Each number is 128 + 24 x the weight over the matrix's rms, rounded and kept within 0 to 255. Layers, rows and columns count from 0.

# layer 4 MLP up, 1536x768, rms 0.0484, rows 663-680, columns 640-767
[[160 120 150  70 117 139 144 145 100 104 157  98 124 122 146 190 125 135 177  99 153 135 121 126 101 114 135 150 173 145 146 105  91 154 101 103  99 120 138 117 155 141 121  95 117 123 133 144 124 115 132 118 124  94 168  99 134 143 106 138 121  94 103 101 108 147  72 204 116 143 109 151  89 108 164 102 131 130 107  85 143  89 103 112 134  90 148 132 151 160 117 148 104  67 110 182 136 143 147 106 118 132 150 126 156 119 121  91  89 159 128 136 126 171 158 105 135 146  95  79 147 149 113 120 108 106 166 159]
 [ 98 125 105 163  97 163 114  63 158 118 107 151 141 133 100 158 117 126 149 136 133 110 127 120 161 164 152 119 129 127 140 116 177 100 115 147 129 129 149 111 116 132 148 130 115 131 114 128 126 154 116 109 123 143 111 123 130 107 136 131 135 147 123 129 158 145 114 127 164 109 110 153 130 123 147 127 127 118 120 152 111 135 158  94 124 131 153 139 147 143 130 162  81 117  96 126 113 149  85 131 119 156 136 118 168 173  89 117 137 180 130 128 123 121 150 110 153 143 117 171  83 183 145 150 182 106 133 124]
 [156 155 155 196 144 118 120 181 120  89 127  78 122 102 138 128 152 124  93 103  98  87 102 119 150 118 138 135 183  92 147 149 147  88 151 152 130 107 118  82 147 166 137 124 139 119 116 118 113 152 132 180 143 148 138 105 143  88  85 148 135 139 128 121 103 148 135 100 158 174 150 141 128 113 138 116 117 111 132 125 157 105  84 114 127 130 145 100 112 117 136 133 148 119 175  92 106 144 104 157 161 111 140  62 110 118 151 115 157 133 164 133 124 105  45 135 116 101 180 135 108 111 114 134 124 127 116 161]
 [131 140 126 141 167 113  84 147 122 139 140 133 139 113 132 135 161 136  82 172 108 107 163 206 103 103 111 117 114 150 110 110 118 120 153 143 117 128 145 107 163 141 156 162 121 104 129 102 143 112 135 119 171 167 122 102 140 114 140 124 136 124 159 128 130 164 160 143 122 129 122 136  81 125 114 151 102  74 144 139 115 164 127 135 142 134 150 166 100 112 116 125 185 169 167  92 143  86 122 140 140 166 105 100  74 140  69 117  80  91  71 171 121 141 107  74 150 125 145 164 107 115 105 122 139 185 114  92]
 [ 71 111 130  94 143 148 142 113 143 112 144 143 150 104 130  82 124 101 140 162 132 109 147 102 129  85 122 133  99 100 145 114 111 122 165 139 142 152 115 158 138 111 162 157 136 117 107 109 146 166 123 124 104 151 109 159 134 113 135 104  67 146 124 148 112 107 150 117 118 160 148 138 158 174 102  92 145 152 167  98 109 101 131 177 169 118 106 144 137  80 119 117 156 106 139 157 139 126 135 115 159 101 148 171 101 156 140 107 114  89 135 133 127 113 135 130 124  97 123 179 143 119  93 145  92 127 156 120]
 [113 110 165  73 113 115 171 109 161 155 156 112 142 127 127 103 114 150 105 136 161 105 134 131 121 117  97 154 101 122 116 127 123 123 145 106 158 123 118 162 145 117 130 145 133 109 141 132 104 142 119 143 138 145 107 118 138  91 146 112 167 112 125 173 113 165 141 140 154 126 147 136 103 116 133 137 119 164 151 150 151 131 121 156 111 110 143 122 140 134 116 126  79 105  77 119 131 180  82 152 131 123 115 131 102 132 121 128 142  86 127 134 108 164  98 116 110 159  93 128 110 164 110  88 120 133 133 155]
 [133 159 110 114  71 105 115  86  99  90 153 111 121 123 145 159 155 163 139 116 131 156 160 186 136  92 126 115 168 152 160 105 132  75 107 146 131 159 160 117 174 164 107 107 146 123 112 161 139 105 131 110 120 154 121 102 122 139 138 120 112 118 125 117  97 142 134  92  93 133 112 146 122 133 147 137 120 131 140 121 163 109 168 102 123 120  89 115  88 112 127 140  88 103 160 122 164  92  83 132 112 165 134  94  89 131 170 116 158 149  86 121 109 130  93 128 108 110 141 127 132 104  97 108 147 162 141 124]
 [110 117 102 151  91 117 166 153 124 131 131 135 139 104  99 110 161 140 146 134 146 123 151 115 138 114 116 149  81  80 104 119 113 129 129 126 117 157  68 134 167 132 134 189 108 115 156 192 143 113  55 106  91 134 128 148 143 139 116 114 130 129 128 159 107 143 113  95  62 103 176 156 165 152 159 117  95  96 128 110 124 114 156 197 155 166  90 114 137 115 126 139 119 127 140 157 126 104  95 109 140 165 110 128 124 159 134 127 104 112 158 113 120  98 166 129 113 141 138 117 146 128 118 136 127  85 123  84]
 [120 138 122 133 153  93 147 138 147 135 103 116 159 144 121 111 130  87 149 111 130 146 111 116 153 191 129 167  74  93 143 111 158  65 128  98 165 161 119  83 120 140 150 131 142 167 108 128 110 139 126 123 123 133 162 126 134 111 126  88 125 102 118 132 123 135 147  99 110 110 168 158  62 111 163 119 124 121 163 156 103  96 123 155 143 173 141 119 126 165 111 144 126 178 117  91 136 159 103 179  89 108 135 143 148 169 140 118 139 138 118 176 140 119 139 149 126  96 113 156 152 145 128  89 117 103 112 133]
 [155 141 138 111 143 141  71 149 128  97 122 173 133 171 122 124 129 145 155 148 176  93 124  89 144 128 114 118  91 120 139  61 103 140 131 132 113 129 144  88 152  94 127 105 133 167 145 154 121 160 106 152 143 143  97 208 105 127 122 134 132 167 109 165 119 141 126 111 148 142  96 154 158 127 127 151 100  85  99 131 150 128 113 121 143 105 166  96 101 148  89 120 145 135 147 135  93 156 125 145  87 152 131 119 137 108 110 119 131 116 128 121 160 129 102 128 120  58 158  98 108 156 138 146  69 139 117 121]
 [ 83 135 145 159 146 181 151 101 199 145 127 120 182  97 154 118 129 101 161 157 127 173  93 127 127 138 101 147  88 163  80 141 157 143 162 135 178  63 125 111 132 154 136 110  96 120 162 151  97  91 154 121 123 102  90 124 132 122 141 136 132 131 130 127 159 135 115  86 164 115 126 156  99  98 100  82 183 132 136 164 137 155 128 148 113 119 101 131 105 126 143 141 125 127 107 143 191 106 131 146 148 120 124 109 153 119 126 114 118 133 104 121 142 117 131 118 109 192 148 127 109 127 136 124 114 141 133 136]
 [132 136 110 123 139 168 159 102 113 118 142 153  95 136 140 146  55 150 162  99 142 128 122  83  85 158 105  87 110 154 142 131 110 132 108 157 122 126 131 160 137 125 102 124 121  80 106 118 132 152 111 157 153 129 189 117  99 130 158 131 134  96 137 120 125 150 158 107 134 189 127 122 154 130 162  98 104 136  94 138 157 128  88 131 146 165 134 174 131  93  98 118 140 145  77 114 107 118 133  89 126 104 152 131  90 130 158 143 137 133 153 127 146  82 154 125 140 136 132  84 137  84 142 102 169 131 146 143]
 [102 101 124  61 109 127 186 122 114 132 139 109  74 120 115  81  94 110 111 126 105 139  77 123 133  81 111 119 157 125 124 128 132 109 116  97  51 158 138 157 120 148 140 135 114 107 107 110 152 103 137 107 126 144  96 136 131 159  89 112 133 142 120 127 122 140 117 137 138  92 125 138 121 175  94 103 133  64 151 161 140 147  99 160 133 120 171 125 134 132 135 114  94 147  96 120 118 206 129  95 147 125 151 148 128 145  66  98  75 117 128 163 114 150 143 112 118  99 113 115 153  97 132 136 131 102 154 129]
 [ 97 109  86 116 111 111 131 154 128 121 132 142 106 140 116 107 127 162 132 135 149 127 138 164 133 128 134 123 123 145 125 100 119  92 106 104 116 149 119 146 113 121 102  97 129 100 161 149 138 130 115 134 137 143 109 107 109 127 113 132 107 135 155 164 176 178  98  99 114 114 170 122 155 132 139 129 120 125 134 118 130 152 108 105 114 146 128 150  95 119 102 151 136 155 153 130 134 140 123  78 150 164 126 121 117  97 128 143 141 122 127 131 102 111 125 118 183 176 133  80  91 149 161 148  90 140 168 109]
 [138 131 102 137  71 142 106 140 166 122  99 155 132 153 116 144 118 187  98 126 146 104 112 128 101 121 115 148 146 126 112 135 160  97 149 151 153 134  97 109 108 197 126 152  86 128  91 115 137 118  84 135 151 117 140  80 119 138 107 117 117 130 140 110 151 107 168 125 104 133 126 137 107 109 136 108 161  86 113 127 119 127 153 177 125 137 126 115 160 114 119 170 125 104 154 128 161 107 168 117 166 129 129 110 121  97  86  83 128 156 110  96 122 148 106 132 160 174 162 131 147 151 115 118 135 122 155 126]
 [179 162 147 132 164 116  91 111 124 137 114 162 131 120 130 134 151 153 127 113 113 147  92 120 138 107 124  98 110 100 146 139 102  84 121 159 127 157 121 136  88 148 120 138 184  92 141 106 140 111 142 111 132 132 139 112  95 135 144 122 149 115 115 143 185  98  92  73 107 125 117 119 142 138 114 168 114 110 133 127 116 139  96 124  87 112 140 135 113 106 136 135 149 110 134 146 117 149 113 146  82 133 128 131  91 136 123 147 117 152 123 161 157 128 104 117 159 127 126 102 113 168 122 144 127 165 129 141]
 [ 94 127 153 150 162 131 119 111 152 142 146  90 122 144 115 109 116 115 109 143 105 135 158  89 132 122 118 174 159  91 131 142 152 110 101 143 106 148 153 142 102 106 108 105 106 164 125 131 175 150  87 127 146 124 168 145 193 148 141 122 189 151 167 133 119 133 141 126 149 149 143 196 138 145 111 118 111 107 149 127  81 124 129 122 113 138 171 125 100  97 137 115 145 129 119 109 186 106  83 134 122 118 117 141 184 123 128 153 176 118 154 129 143 120 112 164 149 106 172 114 116 153 140 111  94 104 113 157]
 [ 90 140 134 105 110 111  97 115 119 113 142 159 142  97 124 147 141  86 150 143 150 150 136 131 130 145 114 129 107 148 149 150 141 121 134 142 117 143 130 124 111 101  92 112 152 107 134 102 175 188 142 120 137 141 143 130 137 143 123 133 123 178 156 138 136 118 149  92 158  72 153 106 140  89 161 123 109 120  89 138 109 165  55 150 103 151 126 109 147 144 115 115 122 147 141 145  86 126 157 115  71 127 121 171  78 108 132 104 103 149 121 131 151 142  85 129 134 100 135 143 116 185 124 193 110  96 126 128]]
# layer 4 MLP down (transposed), 1536x768, rms 0.04, rows 663-680, columns 640-767
[[126 117 130 147 109  70 107 136 102 106  79 156 118 128 157 149 127 144 120  96 122 149 124 109 138 124 129 116  60 117 116 128 138 104 132 138 148  96 108  79 145 135  90 117 156 101 103 112  31  97  86 123 109 129 126 155 102 108 181 138 161 152 128 187 150 160 134 149 143 178 125 112 115 147 144 128 129 151 164 118 106 158 133 162  82 165 123 131 137 127 150 153 141 103 105 123 177 127 132 129 126 125 139  79  88 123 139 134 111 129 139 187 171 124 152  90 149 137 165 126  96 127 124 160 159 143 138 163]
 [173 108 139 137 128 106 148 138 143 108 117 120 128 157  68 100 100 153 142 146 123 145  86 118 132 119 147 147 152 143 125 119 105 139 101 129  98 108 115 141 129 107  77 140 124 111 137 139  89 124 123 123 101 147 131 117 140 157 153 111 132 126 149 106 134 163 136 125 154 106 149 118 142 126 133 121 171 104 115 120 131 132 115  87  97 123 103 117 151 150 115 143 134  71 130 127 129 128 146 128 121 140  88 155 140 105 116 133 132 128 152 109 119 145 131 129 153 107 142 124 122 160 140 120 142 130 121 146]
 [107 127  82 121 116  67 117  97 142 101 139 106 173 111 148 172 136 156 152 100 142 142 115 162 118 121 136 148 102 153 120 127 105 142 110 129 109 135 139 121 161 174 149 100  87 157 115  81 103 101 105 132 141 126 132  91 110  98 149 134 146  98  97 137 144 169 162 135  95 127 150 113 116 131 112 154  95 128 119 134 154 125 138 144 121  85 182 123 126 129 106 163 164 120 110 124 146 120 153  96 136 109 159  95 119 165 136 134 135 137  87 145 116 113 138 112 121 128 159 107 156  96 121 132 171 129 110 133]
 [ 62 139 137 153  69 150 134 139 143 126 128 154 130 138 139 152 111 138  88 126 121 138 150 135 131  95 128  98 168 114 161 117 123 188 125 157 103 157 156 126 144 132  86  90 120 148 132 149 100 135 151 165 133 126 136  99 166 106 157 130 150 117  93 123 132 118 125  81 160 121 116 108 119 111  89 104 130 123 142 146 110 127 157  81  83 116 116 133 129 149 142 135 114 122 144 117 117 116  79  82  75  81 174 133 159  91 129 147  97 129  94 150 121 171 132 116 148 157 177 114 135 182 116 131  98 117 136 141]
 [ 86 172 134 150 109 137 146 135 164 148 124 148  82 117 142 106 120 117 144  86  81  73 139 107 120 129 145 135 105 138 115 164 127 115 133 170 146 138 154 108 126 121 134 156 124 108  89 135 104 143  90 104 151  92 131  96 121 147 140 121 187 166 151 134 122  81 121 130 103 131  87 163  93 130 110  77 118 123 122 112 113 123 122 113 131 105 127 111 126 139 131 161 144  87 107  93 141 125 136 134 133 110 149  87 132 133  90 158 133 114 141  84 139  98 119 128 130 154 129 129 153 103 138 143 127 130  93 132]
 [155  96 124 139 142 157 151 125 165 111 158 152 159 139  66 129 139 131 145 122 163 133 116 133 121 113 172 131 155 149 119 137 112 125 140  96 126 150 105 125 109 135 124 140 108 119  90 136 143 118  95 131 110 114  99 107  55 118 136 111 130 154 137 125 124 166  95 112 112 131 137 122  86 137 151 142 162 171 137 114 137 108 157 155 119 153 143 108 123 128 123 102  98 121 161 121 170 130 123 113 140 126 166 153 115  92  72  99 126 158 109 149 136 150 127 133  96 158 107 145 113 148 102 139 104 106 123 103]
 [137 140 148 100 127 148  86 122 121 186 124 131 121 172 113  94 141 139 110  98 164 107 134 124 166 121 153 130 129 121 130 113 156 147 114 145 129 170 134 119 104 155 127 150 131 150 127 146 141 167 131 122 138 132 158 118  99 131 147 137 106 105 132  97 122 122 132 112 156 118 140 149  97 100 114 136 129 168 161  96 119 112 157 141 116  99 117 135 144 123 147 130  90 136 118 108 106 126 142 126 140 122 114 130  77 139 131 136 127 129 111 123 108 102 160  95  95 144 130 116 101 148 100 139 137 122 113 116]
 [ 87 119 121 143 136  97 142 131 139 114 165 142  62 117 134 167 131 148 147 154 118 147 154  85 123  95 139 134 150 110 111 124  86 151 114 169 117 179 127 113 141 151 112 150 124 106 104  98 113 172  99  96 102  68 137 150  93 169  95 138 142 136 118 155 157 129 166 161  87 128  71 131 136  90  83 131 164 124 146 170 138 106 162 117 130 136 156 115 136 110  92 122 123 109 121 107 121 137 145 120 120 118 143 124 136 107 162  75  99 110 117  98 103 132 128  96 138 111 142 129 112 140 132  97 124 128 161 139]
 [138  95 113 116 131 167  64 122 116 163 145 150  44  94 138 112  96 109 138 142 147 136 173 151 116 101 142  96 113 132  95 121 150 138  90 125 127 135 124 140 103 109 133 117 136  81 108  28 142 135 138 117 188 162  92 117 171 119 136 108 112  75 142 146 134 156 106 124  95  69 115 130 147  73 114 125 131 121 129 126 125 104 149 115 136 126 152 122 114 112 100 152  89 139 113 132 164 166  99 149 156 123 136 149 159 127  94 142 121 165 157 161 137 139 100 143  74 131 142  94 153 143 105 151 102 141 109  95]
 [134 114 111 136 158 113 102 139 143 133 163 135 214 109  98 138 153 109 181  80 144 140 158 154 168 208 172 117 161 142 113 157 132 137 147 125 128 114 151 139 164  89 150 112  68 125 107 130 130 135 149  89 115 135 147 110 140 160 154 110 104 128 124 137  97 138 157 144 101 135  97 155 125 140 127 120 137 137 147 143 109 178 129 134 113 128 167  76 125 120 118 107  86 113 116 140 154 100 180 123 120 110 124 119 115 117 128 128 142 137  88 131 155 155 110 151 105 164 143 130 104  89  89  88 143 138  95 158]
 [105 173 124 117 150 126 120 166 127 145 134 109  36  88 140 128 132 134 151 153  97 125 159 122 101 127 139 146 144 127 162 192 122 160 144 110 221 122 129  88 128 131 131 122 120 107 124 129 148 122  99 153 172 123  86 126 114 177 118 126 101 123 158 123 141 109 113 114 107 167 154 173 132 113 144  96 125 122 140 127 121 102 133 127 143 124 106 118 173 105 165 117 156 121 144 136 148 104 122 126 152 130 153 129 131 145 163 122 124 139 127 147 133 136 116 157 109 155 151 114 129 124 147 127 116  98 158 131]
 [146  69 127 161  95 117 165 205 114 198  62 141  98 135 136 146 126 115 108 110 107 121  41 104 141 108 169 149 136 126 106 102 152 103 165 102 127 121 128 116 143 108 103 116  68 109 168 124  95 113 118 134 123 106 113 112 131 131 142 116 110 153 144 105 129 135  97 138 161 164 159 126 151 154 107 153 137 144 115 123 132 125 117 137 137 137 110 117 132 157 139  92 170 139 153 107 119 138 129 143 159 107 110 117 161  95 162 110 154 131 115 122 197  91 163 124 145 135 142 123 120 137  92 108 143 186 123 126]
 [120 137 117 129 131 151 151 159 145 130  99 124 103 126 165 113 107 147 132 113 117 193 104 140 182 130 119 110 126 149 158 172  97 160 124 118 123  91 126 113 153  99 133 150  80 121 111 124 109 110 145 129 105 115 117 154 171 150  85 163 133 131  83 108 126 148 152 156 179 110 102 129 149 136  91 122 146  84 165 104 136 134 112 147 137 145 132 170 100 102 107 134  57 152 126 152 132  99  89 144 123 112 164 134  86 154 163 110 115 155 154  92 138 129 134 158 105 116 158 123 160 125 143 145 133  88 146 133]
 [167 104 145  96 139 158 128 119 113 165 109 116 164 147 115 125 136 111  84 140 121  96  82 137 180 117 120 160 112 130  90 119 137 176  71 109 120 149 106 123 136 127 104  99  99 164 114 130 139 176 131 125 121 160 148 104 158 120 124 102 150 125 166 150 171  97 110 141 144 164 137 151 127  95 176 124 146 119 109 133 136 135 109 184 138 135 128 131 153 157 156 105 119 112 116 144 152 118 138 125 110 143 115 128 149  95 109  79 147 117 125 120  99 129 111 125 114 157 175 143 118 144 141 127 159 111 155 123]
 [150 113 122 157 128 139 138 132 124 144 148 137  90 162 115  99 104 132 139 127 173 147 106 167 119 116 142 108  78  90 141 142 131 126 122 112  91 119 116 106 134 106 137 108 180 149 158 160 147  99 104 120 163 147 103 174 151 147 143 123 117 119 147 154 148 137 113 140 172 156 162 128 138 144 153 132 110 123 141 163 139 159 110 133  90 141 121 156 202 145 117 168 108 148 108 136 103 180 152 152 162  71 126 149 137  97 165 123  93 101 172 139 157 156 111 122  81 122 171 124 125 122 115 133 131  95 127 111]
 [137  75  93 134 104  92 177 140  92 148 125 120  41  81 189 117 140 118 127 149 109 131 143 123 132 109  94 104 132 110 137 142 122 170 146 147 127 136 126 102 128 167 170 133 133 161 124 119 101 110 168 137 144 140 123 155 158 114  99  97 141 124  92 149 144 154 109 118 140 174 142 146  92 158 134 120 153 107 116 157 140 144 131 118 156 175 115 141 134 109 122 134 122  70 127 149 144 129 107 100 133 116 119 106 151 128 126 150 137 119 117 115 127 131 169 128 102 131 137 140 121 113 125 133 159 129 135 131]
 [ 85 100  81 147  94 100 153  90 135 156 136 122 101  87 137 119 135 117 155 179 129 138 132 100 132 166 111 130 119  78 132 130 178 166 134 180 133 169 101 138 117 107 110 116 133 128 115 128 148  97 125 114 174 141 113 166 128  99 173 126 123  94 132 125  80 136 113 133 171 149 104 142 133 114 127 169 133 137 101 147  94 130 137 135 114 132  75 106 119 178  96 148 140 123  94 140 114 127 127 137 146 145 171 130 155 184 134 114 163  93 147 153 116 126 105 119  75 103 120 142 151 152 107 111 128 136  50  82]
 [116  88 131 119 116 120 135 159 115 120 120 188 151 147  92 145 105 119 109 119 163 124  94  99 130  99 117 112 119 176 102 120 168 121 116 107 128 112 145 116  93 119 128  94 139 107 152  95 102 119 127 130  98 135 112 148  91 128 160  64 139 148  94 126 122 164 116 124 151 133 139 154 124 103 137 130  84 107 149 119 146 109  85 127 135 128 115 116 152 142 165 157 100 131 128  90 131 157 143 120 110 131 102 105 124 134 135 109 172 135  74 114 129 129 101 144  90  93 149 127 166 144 140 165 125 136  96  59]]
# layer 4 MLP gate, 1536x768, rms 0.0465, rows 664-681, columns 640-767
[[ 94  83 124 100 107 110 152  96 143 117 108 125 116 106 123 142 128  77 126 157 134 142 106 115 131 181 157 130  83 126 130 114  93 139 117  91 153  90 121 135 110 138  85  91 185 145  99 101 160 149 110 120  87 100 119  93 175 155 164 142 130 159 103 174 138 130  88  71 132 103 156  98 139  76  95 167 131 137  93 130 122 124 112 111 110  99 127 145 143 143 131 129 139 130 107  75 115 144 148 135 124 148 128 124 108 140 114 148 137 113 113 129 131 123 126 112 122 138 107 107  94  97 167 121 159 137 114 107]
 [160 106 192 133 144 132 117 122 126 140  79  91 162 127 163 119 139 116 136  97  92 137 115 108 185  74 150 123 135  96 121 106 106 128 131 122 179  84 141 132 123 137 126 100 147 120 131 178 124  94 122 181  84 112 125 174 147 111 121 107 146 122 103 156 109 164 143 110  92  86 143 113 162 112  80  99 136 153 113 179 121 137 166 195 136  72 148  87 121 103 129 127 128 126 148 111 156 115 102 148 150 155 104  81 166 112 128 119 108 100 189 104 131 143 105 141 116  56  89 102 115 145 125 168 142 153 159 162]
 [ 91 129 162  90 107 170  82 131 143 139 126 143 119 115 139 171  98 119 116 139 133 158 112 141 128 116  97  78 148 140 134 140 131 144 121 145 108 118 135 142 128 144  94 154  96 177 124 125  68 141 172 104 137  65 114 147 133 194  88 147 121 157 121 149 130 130  74 143 102 173 153 133 182 101 110 108 106 141 108 126 123 115 156 137 107  82 127 117 144 110 129 133  98  84 120 132  97 111 100 130 144 137 114 154 166 129 193 169 120 128 178 110 102 150 145 150 137 140  85 106 125 125 132 113 114 152 108 193]
 [131 119 124 176 144 152 135 139 129 164 136 122  79 156 134 159 187 125  69 115 123 131 120 139 180 107 170  98 141 161 137 138 167 131 138 130 155 145 170  98 160 115 121 137 147  94 125 129 165 128 117 151 133 114 140 138 160 174  75 112 147 166 101 131 125 150 105 105 136  89 111 115 130 154 143 167 107 129 121 140 122 174 124 128 101 118 154 113 106 166 118 112 140 149 114 141 135 115 141 104 165 113  97 134 163  93 166 125  94 139 112 164 132  93 107 136 164 130 173 156 118  74 114 152 121  75 165  77]
 [120 145 150 103 150 160 124  81 112 103 102 135 111 187 139 128 146 146 125 156 119 145 132 153 147 128 145 145 140  80  94  92 126 172 112 133  87 157 102 112 114  90 141 117 117 126 147 147 110 126 116 147 140 100 109 157 163 176 125 106 129 164 108 160 148 142 123 138 112 113 134 158 133 105 115 139 104 165 159 153 133 126 108 153 114  81 171 129 111 162 108  97 148 170 111 107 127 128  79 108 114 124  81  91  75 157 142 147 155  96 160 157 161 132 123  87 137 135  87 112 152 169 157 146 171  94 130 142]
 [131 108 136  80 120 101 143 138 138 134 105 130 164 129 151 126 134 151 100 136 119 121  81 138 136  96 166 127 134 144 138  95 122 138 139 109 118 114  91 148 116 128  97 132 129 116 132 148 154 146  86 154 115 187 138  76 103 163 145 148 133 143  86  71 171 114  69 123 113 143 128 121 159 101 113 121 111  81 113 167 140 101 126 141 128 136 130 125 124 123  85 105 131 121  84 119 140 123 125 194  52 179 127 120 145 137 139 122 139 152 116 132 145 109  97 105 128 108  90 140 143 109  95 114 121 131 134 121]
 [111 172  93  92 108 140 110 123 120  99 103 112 120 132 130 171 129 146 126 142 129 144 111 167 135 139 142 118 154 114 159 104  94 111 135 115 137 131  90 138 137 124 140 148 160 129 115 136 161 132  98 108 139 107 163 135 159 158 129 139 129 151 161 111 161 155 104 189 129 103 188 166 130 165  79 168 152 121 135 142 131 117 171 116 115  96 164 109 131 108 131 108 114 189 113 137 128 126 120 128 107  95 116 115 145 131 124 117 121 122 144 147 143 131 134 119  97 160 144 107 136 130 145 121  99 121 146 102]
 [118 113 141 140 129 162 118 105 135 156 179  97 107 120 158 152 125  84 130 144 141 171 143  98 132 121 109 128  95 108 140  91  83 179 121  96 156 158 113  89 137 125  86 120 129 160 106 145 107 109 141 106 110 123 133 125 162 138 130 127 110 100 116 166  97 114 116 161 119 122 132 124 204 137 100 124 111 112  86 156  94 114 124 102 134  91 126  91 139 154  88 143 125 165 130 157 161 100 103 175 103 122 103  81 149 124 176 127 169  98 130 129 146 127 122  98 113 118 150  80 107  80 124 123 114 129  81 136]
 [119 122 123 158 101 156 153 117  93 129 110 119 137 178 165  76 138 117  96 130 132 112 116 134 126 104 130 131 152 114 127  75 127 138 106 132 163 113  95 134 115 144 108 122 133 113 147 120 113 122 144 136 101 134 153 117  96 114 163 134 110 161  93  96 137 124 152 109 135 136 132 107 150 180 124 128 107 130 121 106 160 120 146 145 122 132 164 147 124 110  75 138 161 157 107 138 117 128 134 141 143 176 100 120 109 131 123 138 130 125 133 123 125 175  95 159 121 113 169  95 124 161 100 176 118 128  96 151]
 [194 146 167  79 131  84 118  95 138 139  75 125 141 122 154 132 101 167 124 156 142 114 153 116 145 132 137 124 132 121 140 108 104 139 138  92 108 128 131 110 102 161 126 138 115 151 112 128 125 150 100 140 120 171 130 152 134 117 142 188 138 121 132  89 124  87  57 152  87  89 121 121 150 124 124 115 135 102 119 131  72  98  57 131 139 114 154 119 131 125  97 152 115 101  89 141 117 138 132 101  62 134 115 118 131  91  97 125 145 156 171 121 133 144 158 138 164 167  92 141 154 163 116 144  97  94 129 145]
 [115 116 148 121 118 142 134  81 131 128 143 163 108 151 124 122 119 135 136 141 120 155 161 120 135 103 177 124 149 131 102 127 146 132 107 149 124 110 140 148 120 108 152 136 115 133  57 153 147 144 124 125 121  78 130 117 111 140 127 140 128 144 118 128 102 169 114 145 114 109  99 148 127 153 130 115 125  90 130 128 157 150 142 107 127  96 122 144 161  82 124 154  82 173 121 163 148 119 183  84  94 166 162 147  92 164 137 131 146 130 154 130 149 100 119  98 153  81 131 159 100 149 127 108 121 143 138 149]
 [134 152 131 120 158 137 117 120 114 151  82 111 129 113 170 117 157  92 128 127 151  85 181 148 128 106 116  86 134 137 151 191 132 146 112 130 152 135 112 125 107 145 148 111  96 100 128 115 181 159 132 138 142  87 121 156 130 141 161 131 152 121 104 145 146 113 115 162 159 146 104 126 142  95 123 153 135 158 105 143 120 147  87 123 137 112 106 101 112 154 165 108 158 108 128 147 147  94 143 115 145 126 146 154 120 157 146 109 145 164  90 142 153 114 118 133 132 139 131 146 148 137 142 127 120 128  98 165]
 [ 83 100 139 139 147 126 128 125 148 152 126 158  95 125 121 108 130 132 153 144 119 128  81 142 168 121 156 167 116 154  85 136 181 130  78  62 163 104 140 149 124 133 109 138 106 129  75 124 125  94 111  96 101 112 125 107 120 135 135 138  90 124 151 128 166 135 123 118 158 101 124  97 149 103 157 100 136 114 112 137 153 131  99 123 147 133 149  63 138  95 119  97 128 110  84 173 113 167 157 140  95 165 123 159 163 153 126  86 163 141 128 125  81 140 140 123 148 152  95 125 131 105 133 151 155  90 121 133]
 [156 119 104 157 150  95  96 116 115 121 107 135 121 134 117 165 158 142 111 110 103 152 124 176 122 146 134 120 129 116 120 140 186 127 134 149  82  86 111 122  94 120 141 114 139 165 102 116  81 132 148 147 158 100 114 134  98 102 139 101 122 160 136 122 169 134 138 109 135 130 138 136 155 132 115 129 123 121 110 125 104 102 132 125 137  69 105 161 108 105 145 102 114 157 136 132 150 130 163 190  96 130 114 124 162 154 145  74 149  86 146  85 129 110  98 139 106 148 131 148 133 119 130 155 146 165 114 145]
 [123 127 135 103 127 121  78 110  96 101 102 118 127 136 106 125 112 135 121 144 154 117 112 138 115  68 114 110 147 103  97 147 134  78 151 151 126 101 143 139 157 117 131 170 137  85 108 121 108 128 135  71 100 174 125 100 150 120 133 152 132 132 143 105 148 124 120 109  77 148 156 103 146 118 102 116  73 111 139 139 110 148 154 112  95  97 113 163 141 122 131 139 123 161 135 104 130 165 123 140 140 159 149 101 146 125 118 145 112 149 153 130  84 110 138 124 157 148 110 126 129  96 130 128 147 138 133 139]
 [123 127 137 107 119 118 125 128 128 143 134 130 117  85 147 158 128 133 155 137  95 128 144 172 124 114 192  77 109 154 156 141 104 106  82 122  82  84 133 143  83 101  90 134 112 169 131 159 118 137 128 141 116 107 137 138 171 126 138 126 104 130 124  72 145 105 137 106  97 103 151 119 149  98 165 172 110 117 115  96  70  97 102 150 120 135  98 115 105 175 133 148 154 124 125 127 161  86 144 102 115 150 138 126  95 150 116 162 109 152 130 149 140  98 138 137 132 149  79 144 121 161 156 104 109 109 111 179]
 [111 128 145  96 154 111  79 127 109 136  96  85 113 121 133 147 122 128 143 160 147 133 106 124 138 101  98  93 111 103 109  94 155 187 117 149 156 128 113 129 133 106  92  95 154 127 132 126 143 129 135 144 133 110 138 125 100 153 142 142  83 145  72 123 145 119 124 104 140 105 160 143 124 125 130  89  88 132 155 124  82  88 116 144  82 115 163 140 135 114 104 147 140 157 142 148 132 111 122 170 111 123 140 123 130 123 118  87 165 151 132 139 126 142 116 105 133 148 124 121  94 131 131 113 140 126 111 170]
 [144 173 137 190 166 118 138 150 110  98  88 101 153 100 146 102 136 170 139 135 142 130 151 125 118 133 108 176 119 102  85 102 148 118 147  82 121  99 127 135 146 123 129 164 121 133 136 161 133 170 127 108 127 116  76 112 150 114 101 128 133 170 143 137 103 180 106 122 120 105 140 116 132 134 112 122 155 159 173 190 116 122 100 164 128 108 149 114  83  82 137 108 145 155 156 129 126  92 112  89 130 185 131 130  64 105 143 100 146  80 144 100 119 125 127 121 180  97 132 131 123  70 155 187 124 152 114 154]]